Part of a small language model's weights: tied embeddings.
Each number is 500 + 25 x the weight over its row's rms, rounded and kept within 0 to 999. Layers, rows and columns count from 0. Numbers have three digits each. The size before them is the row's rms in percent of the matrix's.

# up: layer 8 MLP up, 512x384, rms 0.133, rows 170-186, columns 0-127
# down: layer 8 MLP down (transposed), 512x384, rms 0.127, rows 170-185, columns 0-127
# gate: layer 8 MLP gate, 512x384, rms 0.124, rows 171-186, columns 0-127
up170 102:494491480519515486542519465485464524497522514507497495519490504506476462494554461515508540493480501498479477496487505518532441504493466488472529471504486490503489482520496537479469516515492449509519499505492476518494483548520474488524479503490454478466516534473497522500480513452517502505484502488457514528471486517504473497546536562459509450497542486493481502507488498478479473521545
down170 100:511523511492540542518541500471508516529499516447503449513500534539499482561523498473419536511543505500462451503519515536518461488513501484493481492539509517518482526511489539496498496465509505526505514511511437546513505473511496472488489506478503471512458479513485527523511502475472488516487496537496574534531527469479465477530532523531491482473533405522513482490522493494506506513483
gate171 085:542468519507491473504459502513495551441473481554482489505515502465488507497497530486490511523488464525497497502521487518441496511497515529529486487473496505466501504528477476515510493519521454497460502508496505514502502519520505486487474514505552493461536522496514456536511483518496510457492515534451477469489498484477454496522495459495505504530469506531481513510483521508499463552522
up171 091:489467466465509557464536514470509489541504525503519492501453503482523463446508503533493514493532478509513489528492491457550518493480516484461503525524476490495521494483542515496531458493505493498498505550484486453440501504497508510540475520517496512514477528464455547510453517514464465512494508469496533506541458568461477525522491493513542517497524517483501510475524515483516551512460
down171 089:464511519506488514493531490544511466504428497485493480486488451521524520500497471468501489492532493477491512514506527519552509471499496478542498473459502542514474446470490471495485547475538497521492502474472493489503421469437454466483485479497495438492482497526501484508481516493544492512496488486509459510473468555510513482500516471464480518504532494465501523508540539457493514494451
gate172 102:531454458513503548543543483509547526479510478464444512526453527520525516525566465518493492467498494493486488515540533526516482492520543466490485500518477482538461547510515551481521521501499503519492512454488538472537481504490516483492490559505491501515519520507485490541527506484503521454481531516558501517468518493532504510505489437474532508536556477493447493506514458520535503513475
up172 106:500506550470472503532498514520515527476475508524476500503486501446509524484507515516516478454517534500491512503510495486483501517519469485512461519499535498519504485480493524525524507514520482494527496509442512485462471512499514507500504510458460568482467495491497469491452512478531515442487464484476509459528485522460516509485505496481528482513489533501488515520491497481519544550550
down172 105:494529521479441495531520467497511511507489513492522483459479519462475539483502483514463528491515473502490503530468528493478519506521502482533501505516511496501461527491500520479488528496488460498472509499487481500498498517478514506477517453487450486530520514514504517462498485496515535535454499511557493538503525522510480530513505503440487509507495471489496539489479434504522580499501
gate173 101:563507533451484510538492563493481460524531520480496500492457519527532536484500474495528505481521515474521510483482501501525461482504497511541529511440490480465461521479493483497539524491474508499521479503523489495540510531528487463494478468430496509469479527503479508446456523445505550517491509516478494487519508530509478513534468524503507476461523483579506517482539489492481488497446
up173 100:513460481461514504449513523486502533476478530540505473515445514513507465501468506479434457510525517493457527547500521546490480517493557531491499447420522480447509512504483493481496483510519491518451490508532520447496498528474491537483501497499484489510478486482543441469503503449488510514466521457476529486524534495540541505521523482555504495497527506476501480485540514526539501518504
down173 097:534540497458499533545497493479427481491502495506496464539479486509502512510486494494468511523487478494544453517508499532483549500507512463481514480504526512508522511552494535545514501447526509562523498511513542501472516504485495480487454470479497519497478490509499481510505443513492487518497485510502452540462520483483480511480474489489456501459509505487545505466508497545512554515533
gate174 106:559474477550481428494469485507519518488492517523493540510517482464486491488519531467465484501487487485471475559503521463508497479489515511490530480528474549498488517510487467514523555486481519498445502493431543480528459503459502492489496484532470490535467493489516475501553494549487490520465422507496461492529516511517501482452489509491536529502516551525534520510502476500506508503525
up174 100:480522451522502495462438466498482543484457508516454515488519529512462482513521491495464507461498527491522495501456538483540505518544505523462492501501493470482495513524480545513500453556475471519515515488520506523456536506522530500537537495500477549501491448473494479503489518532487474518504521509487508488565490501473474530539520511480544552492495517559501528520507480492498499526518
down174 105:539515450488458498524492516495501492480453509490455513474500520501486441477505516494495452544448489493470500507490505480478495473483485484515525511542490541496522495526501511499519460573484470459530489500449471471513461467500510496481494493515507454499496479498488504468470494492496517527489527504498546513512507504561496495510514476506519502508508535547461496499484476488493501491472
gate175 099:498484527450512500518479476475467500522459503488484450470526534484489494483461523459492510485526549486482478545522540538475472500471495525497535541505492490519517508531497508492450544505487505472473520482504488484500555543539477501471512488481543513507503519495500481489475456494485505433521518527483567538473490457522529504472501514483502484488515512492476545503492491520467503494530
up175 100:470463486557510503501509531482488524467523484479506489506524495530486521461550515516483462480503515510510458471496491462476495449514544541497505460572488483483504495473523491514510471498512470518529535534506490504553500501477527457523503492513484473497527507523486523494475501479466485541460473514519459508451501488486480483512550460510483473484491498538470463517502495460538507504493
down175 094:496463510473485528509490525478478502505497480478554527501412527526490500522513462496505448490452522521509518446527476456466532503510493510556510482536512486526524499477509494468466473499505548515538515530504486484479520483496533480490520479524517468489517486461535523469509489473502486505510500514479406494527499483471459489537485512492496485525493485492494507488479491520492506552455
gate176 097:485516482463492500500509476482524505526492512517475493544457528490518517509493495461464536520526453511475504520480535535473504507493504499508479553509484522524510462454466518515526473545505455496485511461490529486484452522509477489475457474535476483466466513531529483470539498546455484453481520501471507542488500502529476508461478517490528487508509473453515498433528492481436521486516
up176 105:557449523529529461499498501513490510467531478541515518523496517500498515492475510480510478511508480503543494562533453494520505515480499497481443534506559461521505521496521470501473499488485465448478499489484495492544485533464510467512495535514534489494513531544495498517494550476466560494513485482492489507493494510482503507475498521504469466490524486507492510498531547511509499511495
down176 106:508526497526519461501504487496523464505517521529533498521475543493483491471518538515484507479482509518469499494529485474476518494486529459550485509497537431508474531476521516539475481545536470472484484478530517451509452473486520498501518482512513489488493479513488500506486490459460492550545489521469541495516511473487484483489479523480460551507465489497518507501482481498513497485526
gate177 094:507482492506487469524472495509525519538488545443487484441478461501488494488493490489501517468522500456516485498531455513477479506532506427486504498502538500486476516473487516490508517468473471498534486509540531485492500445451488452469499532481486511512485514515493456484515515528530495473482481495445503499528510557480504495495535534514481488516533499464522506514479521523514495495511
up177 091:503503495518445472545498534474531497485501539458492505463491498497489470528487515493451522465542431474504458485464524503497493496526496477505512478483518493456504478494476526511486507517482482537492514470551511496487486555457469474517480519453493492498544465513515450472514531504487486498506504497500497464508456484479488461496458480546475485496494520513545506471501506484477488507522
down177 093:550498503493538467525480450491499540509491472464532488529525533511499524505476475483504475465470522464529486504521503512508491507471516516488452528490533545510485479462500517524511492543522498459501477478529512525519496495474552514496524517525509521481470516499464530541477531508518537516486478513506520521543530498532556539521483552560498507527489510497510510497536496503504490473521
gate178 100:524497489486571489507492523498484525523488499519481512465504498502532515517497437512512472484502534523479445506473503480491496478508540482477471478499499499523490518514507510528532499486524511512503518518499504524530482535540491473474431482495476549470518493530504514449502479495487512484510490483533480473484508551528515499534452473480469480533521504518559517459527503504461490516460
up178 100:502497466500563509485492503484502524540469506492494534466502506521490532536458462498508496524485488531472506500505512524485549462490528487443481514495507501533532475485534487491518481460468502516443543532486498516518507555503511500476461509507481537470515511517509543477469516498510545470475456502520493476512488540505493517558459469522470469499492500500511550482537539482493490505525
down178 102:504544529520530464514472552542549504534541502492489533499516511505512515510485485489485502533519557552485466495513533517497466481494520497504514486511537520516522494546542533487526515493526495472505523523459480505531498514518491499513485548497504501474527502485475472451501458460502519489512473523481468486481474496526497533504493552489501485500516480476529507425500494497519495535495
gate179 109:495479513486507533474481516515527497484568489512541478498469503545500494498496512522546464524505490492511494519513518494506498505494513489478405521538496488491497529497530482491485526495505480473508548469518477510504457526529487425519491510505473476478493493502470487469500495539527493526491501534503465540516529533505450506496511444476588517474518476540473509484497503495473477525517
up179 108:516509479529493488512523510462476517532492464497443482515484488495512487524489532514505502490479533528471474510504450498487503497509485525483492482489494540508499524489516493508479501455502493482485471494471515505520516480495512525509493460501493480509499497531493499484505497497485529497579507507445525517511480473494499482482510481503549516518505553491539461483503498472489511515506
down179 107:537532488543502444499491522476483552515527502519557519495464533472482511526468517488510492525522506488482468496522518506491522488508469523519497546474483482534443490486469516470505497488520454483441498509506498541532492511479485513499499515522475499504505478502466534529527523523506518479491518479503483491507504542494504510485489461516500476505519516504573485501478488487555499463521
gate180 106:473465526500468523496536511501453483524457489508529515549520492514490490514487524513501504493521476451464514516507503520485498478491504495491505485508494476541534489459489521485541497491463496507490507504529495489462509472474501507529534462477495458512456545478528576494491509543494480526456497512450545439491517540506469496489518535541536501514515505514527532486468475461487505553516
up180 107:533498467512515494505457520496507495526498471526528471490485498503497516492478496518557524474521529521559535538503494504559500463497542503494503494532521475482476496542517527542439470519497500513490503521451534498504515468537499517516508490470526490542525510484516531523467528508472502466514471450487488477461506569502518509502550495511447521479531517473499462481516501485496554518491
down180 103:510485478528496482542477528521517495501517530485514487534507488559544498507501518488515528525450534536446505502535466496486478483507516502470462502489488515535497496524500544504529484527517538516514462512464509495508527510496543535536474530503503488546508467506491543500491529529490482501491523532464512490551479514518455524473513483500482527509498507502490515537484475527562446500486
gate181 107:452505465507474515516494530517486491515567450487483541477465502473454523493509503495483530497495475494532509522513522563521556498527494470501461540518540536523491509501527512503494507488484488504527521458464448474456508492499453507495491455536517543533487515493498486506515494502472496458498525523473502522527483495514546509481502449505428472507506481502490519497493486491458495535481
up181 108:491494493479519511512461509495479476501524495487503465490466499536481529532500533499536546497548486470473479513546503517500488471502475519503495507471507424496517463485498484476510531536476549489536471455476473484573491495543505510527524511474531506434500493521460491524495514509525486492524558494471527430481485476538530511518458468468489479524516553467427553536470477489505511514476
down181 105:513504515488515513525524460516490561456525529500527526506507535522509494511485487534487490469484543488496463488521483504489514499542491543510535525511504523463490538517537519496468517501492507479521482501466528467520507502501520513471519496487534496542480506520508529479496473492489512508573479463521545503489508474470508479471465516495508498496498524489510476508532501499508515482508
gate182 102:505482493463490492533522522495496541467515513518505494492540477508527497507552519539515441492517508515484479496497439505479519455507522496470475496522528491505480497508488506528495543487465533464502471554512503476508524487504545515495500547509524528501481479519527462458448514532512487491495491485504466498548515512516469514544506532497511501488500491554489527513505476501504491502490
up182 104:501502509498504470498503479504498529484521519517490508523517465466516516516508510519497454529483503493482503518520487511502471485488522468525464459497509502496533505546458519515539498461527561506484483491526506475512560486534513469475519513554482507525492494535543506522475540474498479522434520484474505485490541492512519568486545550511488464497490518530519546511506484530463536478469
down182 103:540501463470484500479514524493502525495502482498480483510484528517462496526474493551454461557490492537489486481488508489473511489513486502525494536504505496502515523493510508561507475518503498514507511508504501497493499445479485488531498502506486534513511518453448483528446547473546446493536474493451594523533513516486498526488519506529499484520510492502483530505503483489543493553493
gate183 089:536441485507512508494530483512492534563522485520494523496498478498507516456522470490489494491553505486491488510529465503490494486519493489472501491529523482520503526543517520527492511482490465472464456466540538525461433513521491558513496487560484547462444472457474495528474470531495551478475498501506476494468495494504488484492534461525482499492516520536503493501468480515492474469523
up183 092:520496496510505542526531504484498486503510496537452522506458543527518495479519450437520441498518511493480467537550535512514534505510478444534500510543552522506472501459499491522447525478531444506476440515500477534484483509526480518451486555526489481499492518488514497529455476521504494473480519464520490471475509436498538510512527494460511436456495523535508582564485523500499488502525
down183 091:517503499491499545516541504499543503497527496475538470489527517524440487534519528497475441484495530537455499540524445477530533497504517487504513537506503476497497521479509513471486460471483443509535539537472532510500546531467500503467549489511512499509524441520502502513522479505536512493492468479525472525465463491445474500449527476488495500459474463504525526504491553511524483504485
gate184 092:476489484497542511536516471508489467529507503503489508514506495493557535537515530500560487488449462497466525511533478487478509522483534526503463488479540513495504506516516487473452505504476464503481507505444507494500471528504472529536479544535504523524567448476501502486504518511500485486518484519539534507505476532453519521507526568489495482498523538491529498530492488478540513514468
up184 090:498520539526510540497522471505434519501445492524523544484486483517519442529514536490531458467499538488491497504490479549473521484506519514489492517522525490491475504503478486517477487498496474497520487539490537511522513479491479456489472486523507514534528493481457519527486480494517490501465470561512522473493491515502520468514557544498453465521533502496542486512483461486515563534519
down184 087:510511498515494498479533495502578524507502518481483524497520481515502517537538518537452509512507464465508489521483486465555521505481508498461485475487504550534469475494443554509526500523476500441476466473484510511506504546489486503478458493488495470497466520527489519495524514508482485511507530474502503474506488500503523494494481480496500509530496485484526464477511505496510468485521
gate185 101:536480499518503515522517470526494465492491495485517526501472503521505488527455547494503527471530494476472478512487528476527494504495508511524525501477539485485478497519495467477513520516453476502539512515525494504518452510517536532483503517525521509523455512508467502531496479479493519503534494541481448510538503468511454474487486499482536498514483461488520489483494478526492485524498
up185 098:470547499471484486499409521516464545524509459529494464503525504436452491460508492519507520499480461495526504490512521515510520489553469497476522526494464488504470527473474484527507501522484486517471516551520495501545537523506500458497484518472483474476514501493516479489502485556512510483538534516504533497459529474485501494543480517491558452562510465504492564475518495527497499536496
down185 101:570504474527508463519492465509473540503527462503437499533511504497521484541498511471501493514493527476503512495476524514520523505489512516502529529528486512517533487477482509487468519503520499522506476491489513527521488479499505509473495456524528528508499485471512532463512513494483507509511490532493541492495518479495553519518549491529501515490464445482517500484527514505510517525496
gate186 080:487496466492503496490492540523504613481513517511497502514459494446484480478472479488501502495473495495471517507448525490474504510471532532494522427491500504505496479517522513503506503491521505499483492478530460545501460469489475454468520528525495498468528489510545511500505527491462465478470534536499513492561519479479485527512446501490507516480494531469497519510515526515535522450518
up186 082:491502474520489494513496461497514482508489455471529465525508501521471516470574538537529529500526488482454458498519478506466468526497492526516494554484498468509440536491506487510484457525499451446500475487523520525523501527465453496481492522446508494533499496489470517470538479506521496504527480487562496494483497493504495517518483472525520477525490492522499497473491452501482462513496